config.toml
d_model = 256
head_dim = 128
init_std_up = 0.0188
lr = 0.00199
lr_head = 0.00582
train_tokens = 284200000
Each number is 200 + 20 x the weight over its row's rms, rounded and kept within 0 to 999. Layers, rows and columns count from 0. The size before them is the row's rms in percent of the matrix's.

# layer 5 MLP down (transposed), 704x256, rms 0.0502, rows 245-316, columns 160-191
093,185,222,193,217,179,203,189,196,200,213,215,176,195,198,168,189,187,177,191,220,200,248,179,187,220,187,177,213,192,159,210,181
094,234,196,219,188,203,207,197,188,208,192,217,187,161,189,178,195,210,250,209,217,191,199,210,190,198,199,241,204,190,182,201,171
091,211,223,217,194,189,204,222,200,191,185,170,222,209,205,199,164,230,234,215,194,192,209,217,170,193,210,204,181,174,230,211,190
103,210,170,188,202,187,186,180,181,189,158,211,235,210,169,242,201,202,203,189,152,190,195,212,214,210,186,237,202,155,207,178,212
099,211,239,194,187,198,202,224,207,187,202,210,153,186,228,212,200,160,212,188,228,181,191,174,210,220,213,228,187,215,181,204,179
093,221,209,201,213,190,207,217,204,199,209,219,169,221,159,198,182,168,167,192,194,248,212,200,178,208,212,198,183,174,177,221,202
094,214,198,219,219,208,207,192,161,198,188,202,193,200,189,180,234,191,182,177,205,216,188,179,253,215,165,185,231,181,178,194,200
100,193,213,174,234,162,150,222,195,175,213,184,161,210,218,224,194,165,218,184,205,203,226,201,208,207,188,176,170,222,191,211,175
102,212,218,173,204,201,227,175,228,210,174,217,223,205,200,198,182,190,223,219,202,224,171,232,197,189,185,184,214,212,233,157,211
097,175,220,192,182,187,196,245,201,204,199,213,223,181,209,163,219,213,187,203,206,194,201,201,231,221,198,211,206,198,197,217,195
094,190,176,176,184,184,194,218,213,199,240,227,183,168,166,228,200,194,206,208,219,197,220,189,204,204,195,199,212,182,178,195,183
101,181,197,182,220,180,196,195,252,181,198,176,221,164,175,208,179,225,203,207,206,237,211,248,194,226,149,211,220,205,194,211,239
101,208,188,211,224,183,187,193,231,206,194,175,196,189,178,205,221,183,157,185,194,206,173,174,228,223,188,183,240,191,196,182,211
106,200,182,180,219,183,172,235,197,215,173,199,171,199,204,210,207,218,174,201,191,212,174,188,179,219,214,205,188,175,204,222,176
091,193,204,215,206,234,202,197,222,223,214,197,235,194,211,192,208,244,210,226,192,220,206,201,203,193,211,222,195,199,201,228,195
095,219,199,244,180,140,220,230,183,151,197,191,210,216,235,174,220,200,173,201,194,192,208,200,171,200,201,200,209,179,183,199,185
085,253,204,196,192,184,226,214,194,146,196,210,189,215,212,185,197,211,197,200,191,179,207,191,171,207,234,211,194,183,199,219,192
090,224,163,195,207,220,208,181,181,229,207,200,189,202,200,202,172,223,217,195,215,210,208,204,206,199,213,215,200,217,196,192,184
096,205,172,218,206,189,195,223,179,219,212,186,209,203,200,182,195,216,206,171,172,226,167,219,215,193,213,221,201,209,201,201,150
104,206,231,176,162,227,196,226,201,242,222,186,178,161,172,252,184,205,177,161,197,203,226,192,205,199,211,222,196,207,213,221,163
104,209,200,176,190,184,230,208,216,175,190,180,172,219,205,219,219,176,199,159,151,216,202,172,225,159,203,221,173,176,176,148,230
101,180,200,203,196,168,188,164,202,187,219,174,230,205,187,187,205,219,203,213,194,188,198,232,234,185,162,210,197,183,223,201,189
101,210,213,174,243,225,215,208,211,203,192,210,225,211,191,180,216,198,211,191,186,246,184,243,175,199,174,200,219,155,208,227,216
103,226,179,180,232,236,183,215,225,203,173,168,191,226,204,218,198,204,182,219,189,203,163,200,213,212,195,213,237,204,175,215,230
100,212,209,193,198,231,218,201,134,179,199,195,176,212,198,194,212,206,199,175,212,241,195,198,185,223,223,181,175,216,210,213,218
104,189,189,200,180,185,198,172,191,211,168,187,184,177,229,193,222,224,227,218,205,236,193,193,210,210,201,216,212,162,168,179,221
102,206,212,176,188,192,196,244,167,203,211,219,213,162,210,168,190,162,197,213,196,184,243,216,191,212,216,238,209,192,249,212,232
108,214,230,228,192,192,215,189,216,197,178,214,212,189,207,171,215,192,181,186,192,236,194,231,209,205,226,197,209,198,183,202,189
099,238,212,210,161,243,205,227,195,186,208,232,182,193,203,247,181,215,189,225,215,201,220,209,228,191,210,185,167,200,224,174,228
098,202,218,218,215,211,206,208,201,221,173,158,201,203,216,164,200,202,202,190,218,204,197,185,159,186,178,224,234,154,172,201,188
103,200,184,198,147,181,205,171,237,233,227,182,183,218,207,209,195,199,199,197,194,189,195,235,214,211,226,177,201,197,208,194,190
101,218,195,162,220,205,193,199,192,181,217,194,236,223,197,191,237,183,216,199,151,194,242,217,199,163,224,205,176,180,179,192,253
100,228,182,174,232,211,212,222,205,188,228,207,192,206,191,195,166,175,188,227,205,178,216,198,231,179,233,169,152,213,214,196,206
105,193,214,202,175,193,196,183,210,207,202,190,208,200,160,231,180,212,220,206,208,182,218,181,225,197,191,240,192,202,193,212,219
102,214,199,171,209,175,207,189,194,222,199,163,218,202,184,222,190,221,183,210,206,244,224,198,207,182,185,222,202,192,247,199,212
102,204,225,212,197,182,192,241,189,204,166,199,196,200,211,207,211,182,193,201,208,188,220,214,173,142,206,237,253,197,181,220,183
102,202,191,174,190,182,192,203,211,178,191,201,185,233,182,221,212,246,201,229,166,214,191,228,207,232,193,203,169,224,215,197,198
094,194,189,189,253,187,203,189,200,208,226,233,188,205,191,198,200,206,220,188,171,189,171,188,187,199,188,204,202,204,198,200,165
099,179,196,195,222,205,204,182,224,175,214,209,185,157,206,188,215,200,209,157,183,200,204,184,202,199,184,167,203,210,198,153,211
107,212,187,210,222,200,218,197,192,200,174,194,185,161,200,186,222,197,226,182,197,174,203,230,178,205,208,218,232,220,209,211,205
087,209,200,194,233,176,208,193,200,225,198,196,235,234,158,232,198,200,179,219,192,227,214,206,201,194,203,193,215,212,195,204,204
100,211,221,194,187,219,239,177,256,236,192,219,159,165,198,168,215,199,164,153,181,208,182,174,146,187,225,214,219,202,240,219,204
096,205,204,197,186,207,198,186,215,203,208,172,189,195,222,173,175,187,213,185,221,206,238,181,221,212,230,204,194,202,219,204,212
099,218,218,188,189,192,171,200,180,203,203,169,180,175,217,206,232,158,175,199,215,227,189,185,211,207,161,177,227,235,158,241,202
091,224,237,202,186,213,214,212,183,215,158,201,182,192,216,191,216,199,180,210,236,190,212,218,157,160,200,189,219,209,221,200,207
097,213,233,222,209,209,198,198,183,178,209,183,179,214,203,226,187,175,231,198,218,194,212,201,209,157,203,193,189,177,185,208,181
103,199,164,210,233,196,180,222,198,185,169,196,224,203,191,197,194,220,201,191,193,236,184,157,177,216,173,190,214,196,184,186,187
091,226,163,230,232,219,213,217,195,219,186,185,186,186,237,209,201,210,205,199,174,197,191,199,228,181,193,198,202,175,224,179,159
095,186,195,207,190,207,182,217,176,195,178,201,202,192,194,195,188,179,214,201,195,202,187,177,182,202,218,190,174,222,177,220,188
102,217,202,203,227,206,193,200,189,207,178,222,211,163,175,233,192,193,219,208,191,214,224,229,192,184,218,187,209,197,193,204,150
102,181,184,238,177,136,209,191,208,212,175,206,217,221,206,233,175,211,210,189,202,177,193,157,228,234,194,172,226,198,210,202,194
108,182,225,188,181,188,208,199,203,219,157,224,194,189,250,179,191,218,189,159,191,194,224,198,226,202,199,200,177,214,228,185,224
106,222,198,178,190,187,217,197,183,198,197,210,223,167,194,206,187,207,213,206,215,216,178,207,167,205,169,205,221,205,239,172,216
106,190,235,201,205,222,200,193,238,221,196,213,236,228,248,179,214,184,205,206,193,167,208,218,168,220,222,172,191,191,189,180,164
102,205,207,179,195,161,181,199,194,174,213,184,217,198,220,207,190,207,202,202,191,194,188,199,234,241,201,187,172,176,176,201,176
098,210,220,209,187,195,191,193,176,230,182,192,198,174,186,164,222,211,172,209,202,193,173,242,172,187,205,215,208,186,220,246,183
096,181,194,166,241,221,228,188,172,201,188,159,225,149,207,194,218,188,249,210,197,196,173,204,180,188,184,213,204,189,215,201,202
099,190,217,242,201,187,181,224,212,191,239,160,191,195,172,215,199,229,176,204,209,141,188,210,200,207,209,230,186,208,179,197,208
097,218,195,181,199,209,209,178,218,181,205,219,233,211,178,229,205,216,191,225,201,195,221,198,192,193,186,218,188,180,233,214,228
104,194,216,225,227,243,155,213,256,210,200,170,208,196,240,186,188,205,211,211,232,213,181,200,216,203,217,202,192,223,205,191,219
093,185,204,210,190,180,221,194,205,204,200,180,199,217,202,172,221,183,185,212,202,173,229,178,226,214,208,217,206,211,250,168,179
095,216,201,218,243,230,199,188,225,183,220,198,181,202,219,182,218,220,187,214,198,208,230,182,199,201,168,200,169,196,184,188,244
098,174,202,204,185,208,226,207,185,180,178,215,199,205,203,190,201,181,217,156,223,166,221,194,201,204,175,235,169,196,170,204,181
100,201,190,165,178,207,227,188,207,194,176,188,217,197,203,209,170,182,211,214,194,219,191,185,152,193,186,235,205,178,189,193,174
100,212,220,224,208,193,191,203,193,184,199,205,184,229,234,207,233,208,165,170,174,209,207,187,185,204,192,220,180,172,236,231,177
105,183,158,188,174,225,167,210,200,197,199,183,210,170,212,154,209,216,222,157,236,209,222,204,208,242,197,200,223,225,218,164,171
103,175,192,188,208,175,174,193,209,184,214,175,205,171,169,205,199,195,191,228,176,228,185,213,176,213,216,218,201,194,201,178,199
101,198,202,218,214,212,191,198,225,204,203,208,198,207,232,223,198,208,205,221,164,171,165,222,205,177,214,193,180,222,257,195,211
103,198,195,219,215,227,186,223,204,190,184,236,198,182,191,201,234,169,202,198,207,214,190,200,201,164,223,180,210,257,204,218,194
105,180,158,200,212,218,194,210,168,219,184,194,237,199,212,191,204,182,230,190,196,207,193,219,193,194,187,202,215,191,220,202,183
105,179,219,185,191,195,211,194,194,180,191,159,181,208,191,244,214,172,174,218,202,199,225,203,201,204,230,204,184,209,171,176,218
093,188,198,202,186,213,238,222,225,210,191,198,198,201,209,191,205,255,191,189,183,207,235,213,226,199,208,227,206,215,216,211,217
# layer 5 MLP gate, 704x256, rms 0.0509, rows 246-316, columns 160-191
084,222,210,226,180,215,203,189,188,211,192,214,156,200,163,212,237,212,177,208,181,209,216,215,186,198,200,165,217,214,231,220,195
100,224,209,189,196,192,198,171,179,230,178,207,197,209,210,207,191,170,217,197,184,215,216,167,191,203,186,221,201,206,229,191,187
105,161,163,213,170,189,213,212,227,211,215,208,237,193,215,215,206,210,170,187,246,198,212,202,219,213,221,183,209,181,216,179,228
100,216,218,195,156,235,217,205,209,181,200,209,201,167,218,216,203,216,206,167,208,196,232,212,196,221,205,206,243,212,187,206,226
095,174,188,205,191,198,194,208,189,190,210,202,184,161,236,210,191,197,221,180,163,205,228,211,187,177,206,189,192,195,169,165,184
094,184,205,194,172,202,201,194,221,213,177,206,251,198,256,210,164,222,236,186,192,172,195,175,201,196,184,171,192,216,190,207,201
097,173,173,181,209,185,208,205,170,237,187,188,178,197,182,237,209,220,225,198,209,209,228,168,202,207,220,211,206,182,225,213,177
106,234,203,196,196,177,200,175,228,200,176,227,204,209,213,224,163,184,202,180,173,190,211,210,224,192,208,188,187,205,235,209,196
098,211,249,194,210,223,208,217,199,204,166,217,252,222,204,170,216,212,199,201,242,218,200,209,216,199,174,194,200,198,178,186,184
095,211,209,237,196,205,195,197,182,172,210,201,229,180,178,232,204,224,203,179,221,185,233,231,205,188,213,180,188,199,181,207,182
101,206,200,231,202,207,196,207,190,209,237,218,182,201,179,199,199,210,207,206,216,212,213,217,203,227,198,209,195,197,232,192,229
102,188,219,161,186,184,219,192,203,239,184,202,245,188,214,223,209,207,204,216,181,218,238,183,174,226,193,196,231,163,201,222,182
094,202,194,193,176,175,188,188,179,172,209,176,203,206,210,215,222,217,203,200,186,218,205,190,213,220,230,160,178,222,181,188,220
102,220,191,182,228,185,189,174,214,215,177,195,205,175,198,199,194,183,204,243,189,199,210,162,187,191,172,203,222,198,207,234,206
084,170,238,153,178,215,198,202,234,221,205,221,208,189,198,236,186,193,229,215,226,197,206,171,203,242,216,206,171,220,202,212,193
083,181,198,204,182,225,218,166,184,219,195,223,168,208,186,215,185,195,208,188,160,204,196,197,237,181,182,202,207,185,154,198,219
089,177,221,208,199,213,192,265,226,203,219,207,209,199,206,223,183,218,164,177,205,185,178,196,170,240,197,186,229,181,172,243,192
090,211,169,201,186,213,188,191,183,237,182,186,185,203,188,212,195,189,164,181,201,178,187,201,189,209,146,205,204,243,184,231,184
105,182,234,221,186,161,211,195,223,211,175,213,183,218,248,179,194,207,211,160,220,195,185,187,215,172,203,202,194,193,188,186,175
105,199,232,161,167,194,215,194,185,196,185,193,198,192,190,220,183,212,208,204,201,230,196,202,216,167,218,202,211,182,216,189,210
104,179,173,150,168,224,184,215,166,203,179,202,180,214,234,223,186,215,199,200,158,216,220,200,251,207,209,201,171,207,202,190,198
103,220,230,228,200,204,232,200,222,199,230,193,231,215,219,191,196,175,204,171,199,217,214,223,192,192,244,205,206,209,192,193,230
103,209,189,212,194,186,233,185,186,160,173,222,223,201,186,194,210,177,222,196,240,190,192,190,190,205,197,204,178,183,207,246,160
102,205,230,229,194,184,186,180,198,187,201,211,201,239,171,192,201,209,184,187,227,208,187,214,200,203,195,207,228,203,223,201,228
092,177,196,181,241,203,199,172,182,191,223,198,193,223,206,190,185,186,229,210,179,191,229,184,182,181,185,207,178,179,229,186,184
102,201,197,167,175,203,181,176,172,212,225,182,209,189,186,189,217,194,196,205,199,225,226,196,193,223,164,189,198,192,212,213,195
102,206,201,200,178,186,196,168,194,211,181,183,214,245,200,177,189,215,193,190,198,206,219,240,209,183,198,194,191,231,135,171,197
091,170,188,180,221,185,181,176,193,185,190,201,183,217,187,225,234,200,205,174,205,208,226,183,196,186,231,212,197,218,227,207,198
102,205,196,238,216,211,177,208,200,192,179,149,203,209,219,198,253,206,218,213,199,203,226,237,204,188,205,211,177,197,154,193,196
098,188,179,224,223,214,190,183,200,175,184,201,202,182,209,190,182,209,202,178,234,185,171,218,204,249,205,213,214,193,212,209,157
102,199,186,200,184,190,218,229,196,167,177,219,214,192,190,179,214,181,175,168,199,214,197,203,208,196,212,204,219,200,178,184,243
101,195,201,208,188,185,211,211,157,229,232,211,222,180,228,232,185,183,200,171,211,205,219,205,209,213,203,203,181,206,166,203,174
100,198,209,203,228,193,179,210,203,235,213,197,151,194,214,194,205,223,194,194,178,182,226,187,177,192,202,188,172,188,190,181,228
099,223,185,201,182,200,209,192,206,204,182,172,211,179,173,198,191,211,199,175,230,237,196,211,188,184,188,183,206,192,182,178,179
103,231,232,185,201,178,199,216,196,180,194,217,228,192,172,177,223,191,231,239,198,198,205,163,169,228,238,209,179,213,213,178,210
103,254,221,201,182,198,219,185,184,194,203,199,171,248,218,173,190,196,177,213,220,224,234,241,211,179,204,181,218,185,238,212,205
097,186,210,201,208,236,219,220,187,175,186,223,214,181,207,174,211,180,212,197,171,192,211,199,206,197,208,224,186,205,185,208,198
100,202,208,204,202,207,220,176,208,197,193,177,221,249,206,179,237,189,149,183,203,199,205,205,219,215,178,222,205,155,206,221,219
101,168,211,210,197,194,219,192,145,170,193,185,196,236,168,182,218,194,217,202,196,165,167,176,213,216,215,214,182,215,215,207,192
083,210,231,200,213,223,195,201,178,174,218,203,213,221,191,159,214,200,165,193,217,205,147,220,184,192,173,174,200,200,166,222,229
103,190,227,192,212,217,200,217,203,192,180,182,217,164,217,187,251,209,205,193,176,193,224,203,187,219,179,220,229,229,192,212,177
095,195,177,204,210,175,183,188,194,205,176,206,216,190,203,208,204,175,185,200,201,184,183,247,154,205,204,191,228,192,213,211,188
095,193,181,198,233,194,200,216,187,185,176,183,179,226,182,205,172,164,205,206,193,210,198,205,226,204,210,209,185,206,167,202,206
089,211,181,195,214,224,220,181,202,181,148,213,212,213,200,207,210,207,195,218,204,217,211,179,186,223,180,181,206,176,210,225,228
103,221,224,214,191,187,192,161,197,185,217,194,207,220,188,195,192,153,232,213,205,174,204,218,206,183,221,213,191,191,211,222,199
106,168,239,187,190,198,207,217,188,208,245,214,174,214,188,199,204,202,213,207,183,219,197,226,190,177,201,184,187,226,225,194,201
092,199,198,172,235,194,183,206,229,218,209,189,202,229,202,203,191,214,163,210,190,215,199,213,214,240,186,176,198,155,214,220,181
101,224,183,193,209,177,201,211,200,207,212,228,159,202,231,191,167,167,212,214,236,209,196,205,188,207,196,187,188,224,200,194,206
107,212,170,229,200,211,193,218,197,197,198,213,187,209,178,236,185,188,222,220,199,221,227,219,194,231,211,158,178,214,219,225,206
103,209,199,190,187,188,186,185,208,211,214,193,202,150,172,175,185,174,198,200,220,200,180,192,208,215,181,209,206,206,180,194,182
107,203,229,240,201,189,193,199,264,175,190,191,218,217,216,187,184,191,205,204,176,210,224,220,188,205,202,178,227,235,215,209,189
099,205,199,214,205,199,191,208,202,210,196,206,228,172,226,163,219,203,224,187,235,189,195,216,224,199,201,176,200,165,184,216,180
108,218,206,183,209,222,197,202,185,156,200,186,185,209,170,226,184,222,174,190,191,241,169,184,165,157,213,223,214,245,218,233,188
098,207,187,192,182,199,238,186,180,174,203,196,181,212,232,214,163,208,197,198,199,201,224,188,165,205,200,199,172,188,191,225,209
103,201,225,210,178,198,156,167,223,236,175,208,157,191,228,218,192,205,152,204,215,205,227,219,203,215,211,184,179,179,184,215,192
103,182,232,183,191,207,187,216,202,198,198,190,231,159,208,206,171,199,211,202,201,166,171,218,204,207,189,201,221,180,189,204,260
106,206,245,216,161,173,233,214,201,199,236,192,172,187,189,177,254,211,220,203,147,198,192,233,191,187,201,189,218,214,185,159,178
094,209,211,213,205,208,219,187,220,148,211,159,196,191,191,214,180,200,166,235,193,197,216,206,142,164,249,223,216,191,210,265,181
104,196,219,158,220,210,206,207,210,162,172,218,161,178,206,227,215,212,240,200,204,178,218,200,184,204,223,219,208,204,180,181,211
093,212,218,171,213,231,212,180,182,201,222,214,224,194,194,217,189,212,194,225,195,198,171,191,177,182,187,214,221,194,186,187,195
103,199,195,218,206,183,204,210,214,188,197,189,213,200,178,210,233,207,187,231,210,191,188,199,221,168,182,224,189,189,170,192,191
100,176,229,220,243,195,225,171,184,207,217,183,212,173,214,190,201,214,171,182,172,153,188,200,174,195,199,231,188,200,203,222,189
105,207,204,224,205,205,215,211,201,194,180,204,216,201,192,225,205,229,187,179,218,211,244,191,174,208,228,239,243,230,197,169,168
101,187,219,229,222,213,181,221,195,203,201,225,221,213,223,227,191,216,173,205,195,203,201,194,183,191,230,195,187,199,206,187,205
103,195,183,176,185,190,190,181,181,199,248,193,190,211,210,181,193,205,229,215,233,199,209,198,159,200,215,188,167,190,214,223,236
102,224,204,235,185,221,196,213,158,202,207,225,195,188,188,188,206,197,228,215,202,200,200,250,192,206,221,228,176,179,200,212,228
104,186,204,211,207,219,182,149,180,168,211,193,180,228,192,203,201,162,228,206,180,195,192,212,202,194,228,195,194,213,181,192,184
110,215,224,193,199,158,202,214,153,177,200,234,199,209,229,189,216,162,184,189,164,220,222,238,184,199,241,202,217,224,214,174,203
104,232,166,207,188,245,209,202,193,193,193,197,202,211,205,225,221,206,170,189,198,173,209,184,227,145,192,191,216,189,184,237,189
106,214,200,197,224,221,156,209,219,192,204,201,166,205,198,198,200,178,199,187,204,173,182,225,213,212,207,210,173,234,194,214,194
103,184,184,231,194,227,212,204,193,198,193,181,211,186,208,218,197,189,179,182,167,191,255,227,225,240,233,168,190,201,228,209,182
# layer 5 MLP up, 704x256, rms 0.0533, rows 246-316, columns 160-191
086,165,219,221,193,219,233,167,163,219,203,228,208,237,224,190,195,165,173,188,167,215,217,230,237,202,185,219,220,200,162,219,195
100,194,198,200,234,236,201,232,221,181,214,204,190,213,201,217,206,185,197,236,212,192,187,192,185,242,206,172,205,173,185,159,197
105,187,194,189,202,243,197,182,208,210,176,190,188,197,230,193,212,196,208,182,170,179,170,206,148,215,209,172,221,217,202,200,229
097,229,178,180,150,202,178,148,219,221,168,199,204,217,224,203,204,208,197,192,224,198,214,184,195,239,208,182,178,220,221,194,231
099,194,197,218,211,176,182,203,178,182,186,186,229,203,216,202,211,174,205,182,194,216,185,193,233,203,210,206,219,218,160,208,237
101,199,168,204,237,199,192,199,212,183,239,161,171,213,178,179,219,204,174,215,215,218,199,182,211,236,193,196,187,208,221,128,181
100,166,214,211,176,219,217,208,193,216,192,236,199,182,183,195,213,217,175,208,218,193,187,219,197,177,195,231,220,183,217,220,221
102,181,188,177,201,172,188,213,207,212,227,210,202,215,186,161,208,215,175,192,189,203,216,189,174,226,152,213,184,189,237,228,172
101,202,179,187,199,162,224,219,227,235,166,206,208,237,210,202,195,192,205,188,228,221,214,227,177,232,166,191,230,180,177,175,209
093,205,185,202,177,219,173,217,205,207,175,209,200,214,193,183,224,224,193,166,237,185,173,193,231,224,179,231,196,164,240,202,170
100,185,167,204,210,223,189,191,166,228,177,186,172,162,218,211,192,179,191,206,174,215,198,198,176,210,206,187,182,209,209,207,196
098,224,203,195,211,221,219,188,216,205,196,188,148,215,222,218,176,251,214,196,186,184,166,190,223,176,179,209,170,239,214,215,248
103,191,212,194,178,228,196,204,202,186,210,199,173,191,203,193,194,214,194,192,211,212,196,200,179,206,170,203,179,201,239,180,174
099,238,198,213,190,197,190,230,224,197,218,211,179,208,208,198,188,182,163,182,183,190,226,243,208,204,189,192,182,164,191,192,205
088,178,186,155,199,232,202,167,192,241,204,194,188,180,185,238,200,189,215,208,209,221,188,205,198,170,220,212,195,219,201,190,196
080,193,199,185,233,202,192,173,228,218,222,187,234,183,214,215,214,202,220,206,230,239,216,189,190,211,182,179,185,236,167,220,192
090,191,198,191,215,180,213,220,223,206,205,215,245,196,227,198,223,189,182,198,157,197,189,203,164,171,178,205,196,177,173,208,180
092,210,230,196,237,188,212,202,220,189,199,240,198,194,208,216,181,186,180,196,180,197,196,216,169,193,187,199,204,178,210,163,198
103,188,191,220,173,179,223,179,180,204,214,213,190,191,175,200,206,199,220,187,196,195,189,228,229,197,178,189,221,214,210,224,207
102,202,179,209,210,193,198,196,198,229,221,183,195,209,173,214,187,250,211,199,209,170,215,232,210,205,186,213,194,200,217,220,166
105,201,221,196,174,230,199,195,185,238,181,184,204,211,189,189,187,177,177,194,169,213,208,180,192,190,208,200,201,183,207,178,243
101,225,160,228,192,187,222,216,214,215,190,157,200,236,199,190,224,197,200,222,230,204,205,234,198,172,210,212,218,192,212,201,193
105,170,207,194,198,204,179,192,174,175,167,218,220,238,181,184,218,218,216,193,220,202,194,171,196,248,203,184,221,188,205,226,202
097,206,213,189,212,215,200,209,176,173,205,219,215,169,174,216,187,171,204,199,207,227,184,184,208,188,179,168,185,193,198,195,185
101,193,184,175,233,189,204,223,253,154,186,198,190,188,149,175,206,162,207,211,167,187,228,176,175,186,194,236,188,222,198,198,182
097,203,227,202,201,193,187,204,206,211,180,187,210,256,214,223,223,219,198,179,212,211,165,186,179,203,200,246,221,219,140,229,177
107,211,180,194,184,196,206,211,165,199,192,207,214,208,207,207,216,216,216,189,197,203,215,219,210,215,202,197,157,171,235,219,184
089,186,227,222,215,180,203,250,204,219,218,184,204,201,195,198,169,173,242,222,185,207,193,192,207,206,236,240,171,187,225,207,191
098,179,210,193,158,178,190,212,200,204,194,197,171,199,171,199,159,201,212,170,192,230,166,148,214,211,185,213,176,229,237,197,209
103,180,207,194,197,189,173,227,192,220,194,197,227,207,186,204,229,183,169,220,207,202,220,177,216,186,171,237,206,197,194,240,191
101,230,217,204,206,176,190,187,184,185,220,233,211,234,167,182,196,234,206,208,234,210,179,221,224,208,208,194,226,168,186,189,188
101,203,218,203,225,202,211,195,215,186,236,195,212,201,197,175,215,173,205,191,218,182,195,268,205,205,255,237,226,202,154,220,195
106,209,221,195,221,196,234,171,224,202,209,215,189,223,201,209,196,180,200,197,239,234,212,208,211,216,196,185,193,192,226,170,204
100,218,206,270,190,239,174,233,216,209,218,191,200,191,161,221,200,204,182,243,238,205,177,182,184,193,198,187,227,234,234,193,174
106,195,192,204,222,197,181,180,209,187,199,188,198,205,169,229,202,177,184,203,188,182,202,193,176,200,168,191,208,164,210,210,188
104,190,156,218,175,210,185,196,206,211,185,189,214,184,212,183,165,179,218,190,195,195,174,199,195,172,218,204,211,164,215,182,195
092,227,153,216,188,203,203,182,218,210,205,175,195,215,202,227,236,189,223,241,221,205,213,191,201,159,203,174,232,205,178,172,202
101,222,175,182,221,170,205,191,234,219,174,223,191,219,192,225,216,202,226,196,197,196,200,211,223,175,242,189,157,233,196,171,197
107,206,197,205,194,194,209,204,188,186,193,189,220,180,202,214,187,209,192,216,240,227,215,203,185,199,203,208,201,218,194,191,178
084,195,200,221,203,211,211,181,197,198,206,219,177,194,193,216,185,208,212,173,198,158,221,178,166,229,194,225,185,177,196,200,227
101,205,209,206,223,247,221,207,219,204,174,187,201,199,209,184,143,168,183,227,197,205,237,184,205,215,182,210,192,166,166,187,185
095,219,204,197,162,213,246,173,224,236,178,230,221,241,204,205,194,224,195,189,230,205,161,227,196,168,195,222,183,198,185,195,219
100,192,175,203,199,229,174,219,207,212,176,165,208,195,242,187,179,191,199,205,178,148,210,192,182,192,183,198,181,211,229,204,199
088,186,206,208,165,192,176,197,226,184,237,198,186,195,174,171,196,187,202,195,194,225,221,192,227,204,195,231,165,230,196,185,215
099,199,197,231,182,200,195,212,205,192,201,148,244,197,178,201,197,176,159,213,181,219,178,197,173,188,202,207,222,202,221,216,167
106,240,204,199,160,171,193,200,213,206,199,160,221,201,174,197,220,177,213,198,193,194,187,218,171,233,215,180,179,195,201,247,186
093,172,229,205,150,203,188,178,201,163,203,229,191,185,179,243,217,209,170,219,213,214,219,199,182,215,217,185,189,182,224,232,190
093,188,178,211,213,175,202,172,207,164,230,187,148,214,196,164,201,217,208,206,221,228,174,206,195,183,185,191,213,201,214,189,170
104,221,190,222,174,196,178,217,202,190,190,170,202,236,230,204,195,199,183,213,197,195,214,221,183,220,166,189,198,200,216,202,243
102,180,200,219,167,259,190,177,211,207,203,221,201,191,191,183,207,197,213,232,180,193,192,220,218,180,203,169,192,200,190,208,195
109,201,193,187,219,162,186,213,193,199,184,216,178,211,198,217,196,234,210,223,217,184,223,230,210,161,162,193,218,191,188,191,217
104,180,219,184,162,214,224,185,227,206,224,215,224,227,197,184,182,207,188,191,205,235,201,209,202,212,229,153,210,243,193,209,190
103,219,207,178,182,201,198,171,180,198,205,195,204,191,191,183,215,223,177,226,198,227,186,196,203,188,201,195,224,192,200,174,211
102,239,219,223,199,181,232,205,182,195,200,203,239,261,199,168,225,174,179,194,193,208,192,205,246,182,204,244,184,201,182,227,161
098,208,240,193,180,187,183,201,214,199,184,220,175,222,213,161,214,185,202,179,212,249,207,175,207,217,203,183,184,196,191,208,177
100,174,222,184,183,212,184,181,199,189,184,198,205,195,187,200,217,203,184,185,192,175,193,210,202,222,219,206,188,203,222,202,221
102,244,179,183,213,189,229,202,169,218,215,251,202,190,197,173,200,191,238,200,160,215,179,206,184,197,197,196,202,199,220,206,169
092,215,222,211,237,225,198,225,177,219,209,229,174,171,183,207,201,165,188,226,245,176,159,240,208,250,211,197,199,201,178,166,180
108,195,224,182,164,182,221,177,207,175,196,184,158,186,211,194,201,223,225,198,172,167,212,196,193,223,205,198,215,178,205,226,183
094,234,190,204,210,235,189,189,237,198,210,217,222,176,197,234,192,225,171,181,202,219,206,189,213,183,209,200,214,204,220,192,187
100,233,211,200,178,183,184,193,199,197,237,200,166,210,192,190,190,154,203,203,200,228,206,191,176,194,205,201,218,206,225,218,228
104,194,213,206,216,252,191,186,205,211,194,198,215,190,176,196,204,209,195,194,183,218,183,175,195,213,200,190,222,203,254,195,196
102,164,153,197,208,209,234,183,197,161,162,211,220,227,213,194,189,202,219,210,159,214,202,210,197,199,220,189,212,183,185,169,192
101,209,222,233,186,181,197,231,220,219,210,203,178,191,191,187,160,200,160,221,211,195,208,217,215,174,205,195,197,191,176,168,175
104,165,172,195,218,216,201,218,206,178,189,153,205,183,225,209,168,183,185,191,209,186,227,223,204,214,170,251,154,213,214,222,201
099,238,226,164,260,167,199,174,201,171,184,196,217,233,204,200,186,205,192,219,213,209,195,217,221,179,219,204,181,187,215,193,216
100,246,177,225,219,204,189,220,169,194,195,201,216,194,226,189,239,207,186,221,212,178,212,168,195,241,245,236,199,195,235,220,200
105,220,215,236,186,208,188,216,206,206,223,191,203,246,196,213,214,228,162,187,205,196,196,178,223,250,180,207,197,190,222,190,218
106,244,188,210,179,195,190,232,232,192,204,231,164,181,168,230,218,208,193,206,195,196,212,232,224,238,185,189,225,225,156,201,198
107,207,177,228,192,213,202,198,216,163,200,205,205,212,199,179,225,151,212,188,214,170,213,204,220,184,189,200,193,220,187,196,216
094,206,124,147,204,164,197,215,186,200,200,178,198,180,216,219,219,167,202,209,208,202,207,178,202,213,179,190,214,193,234,221,196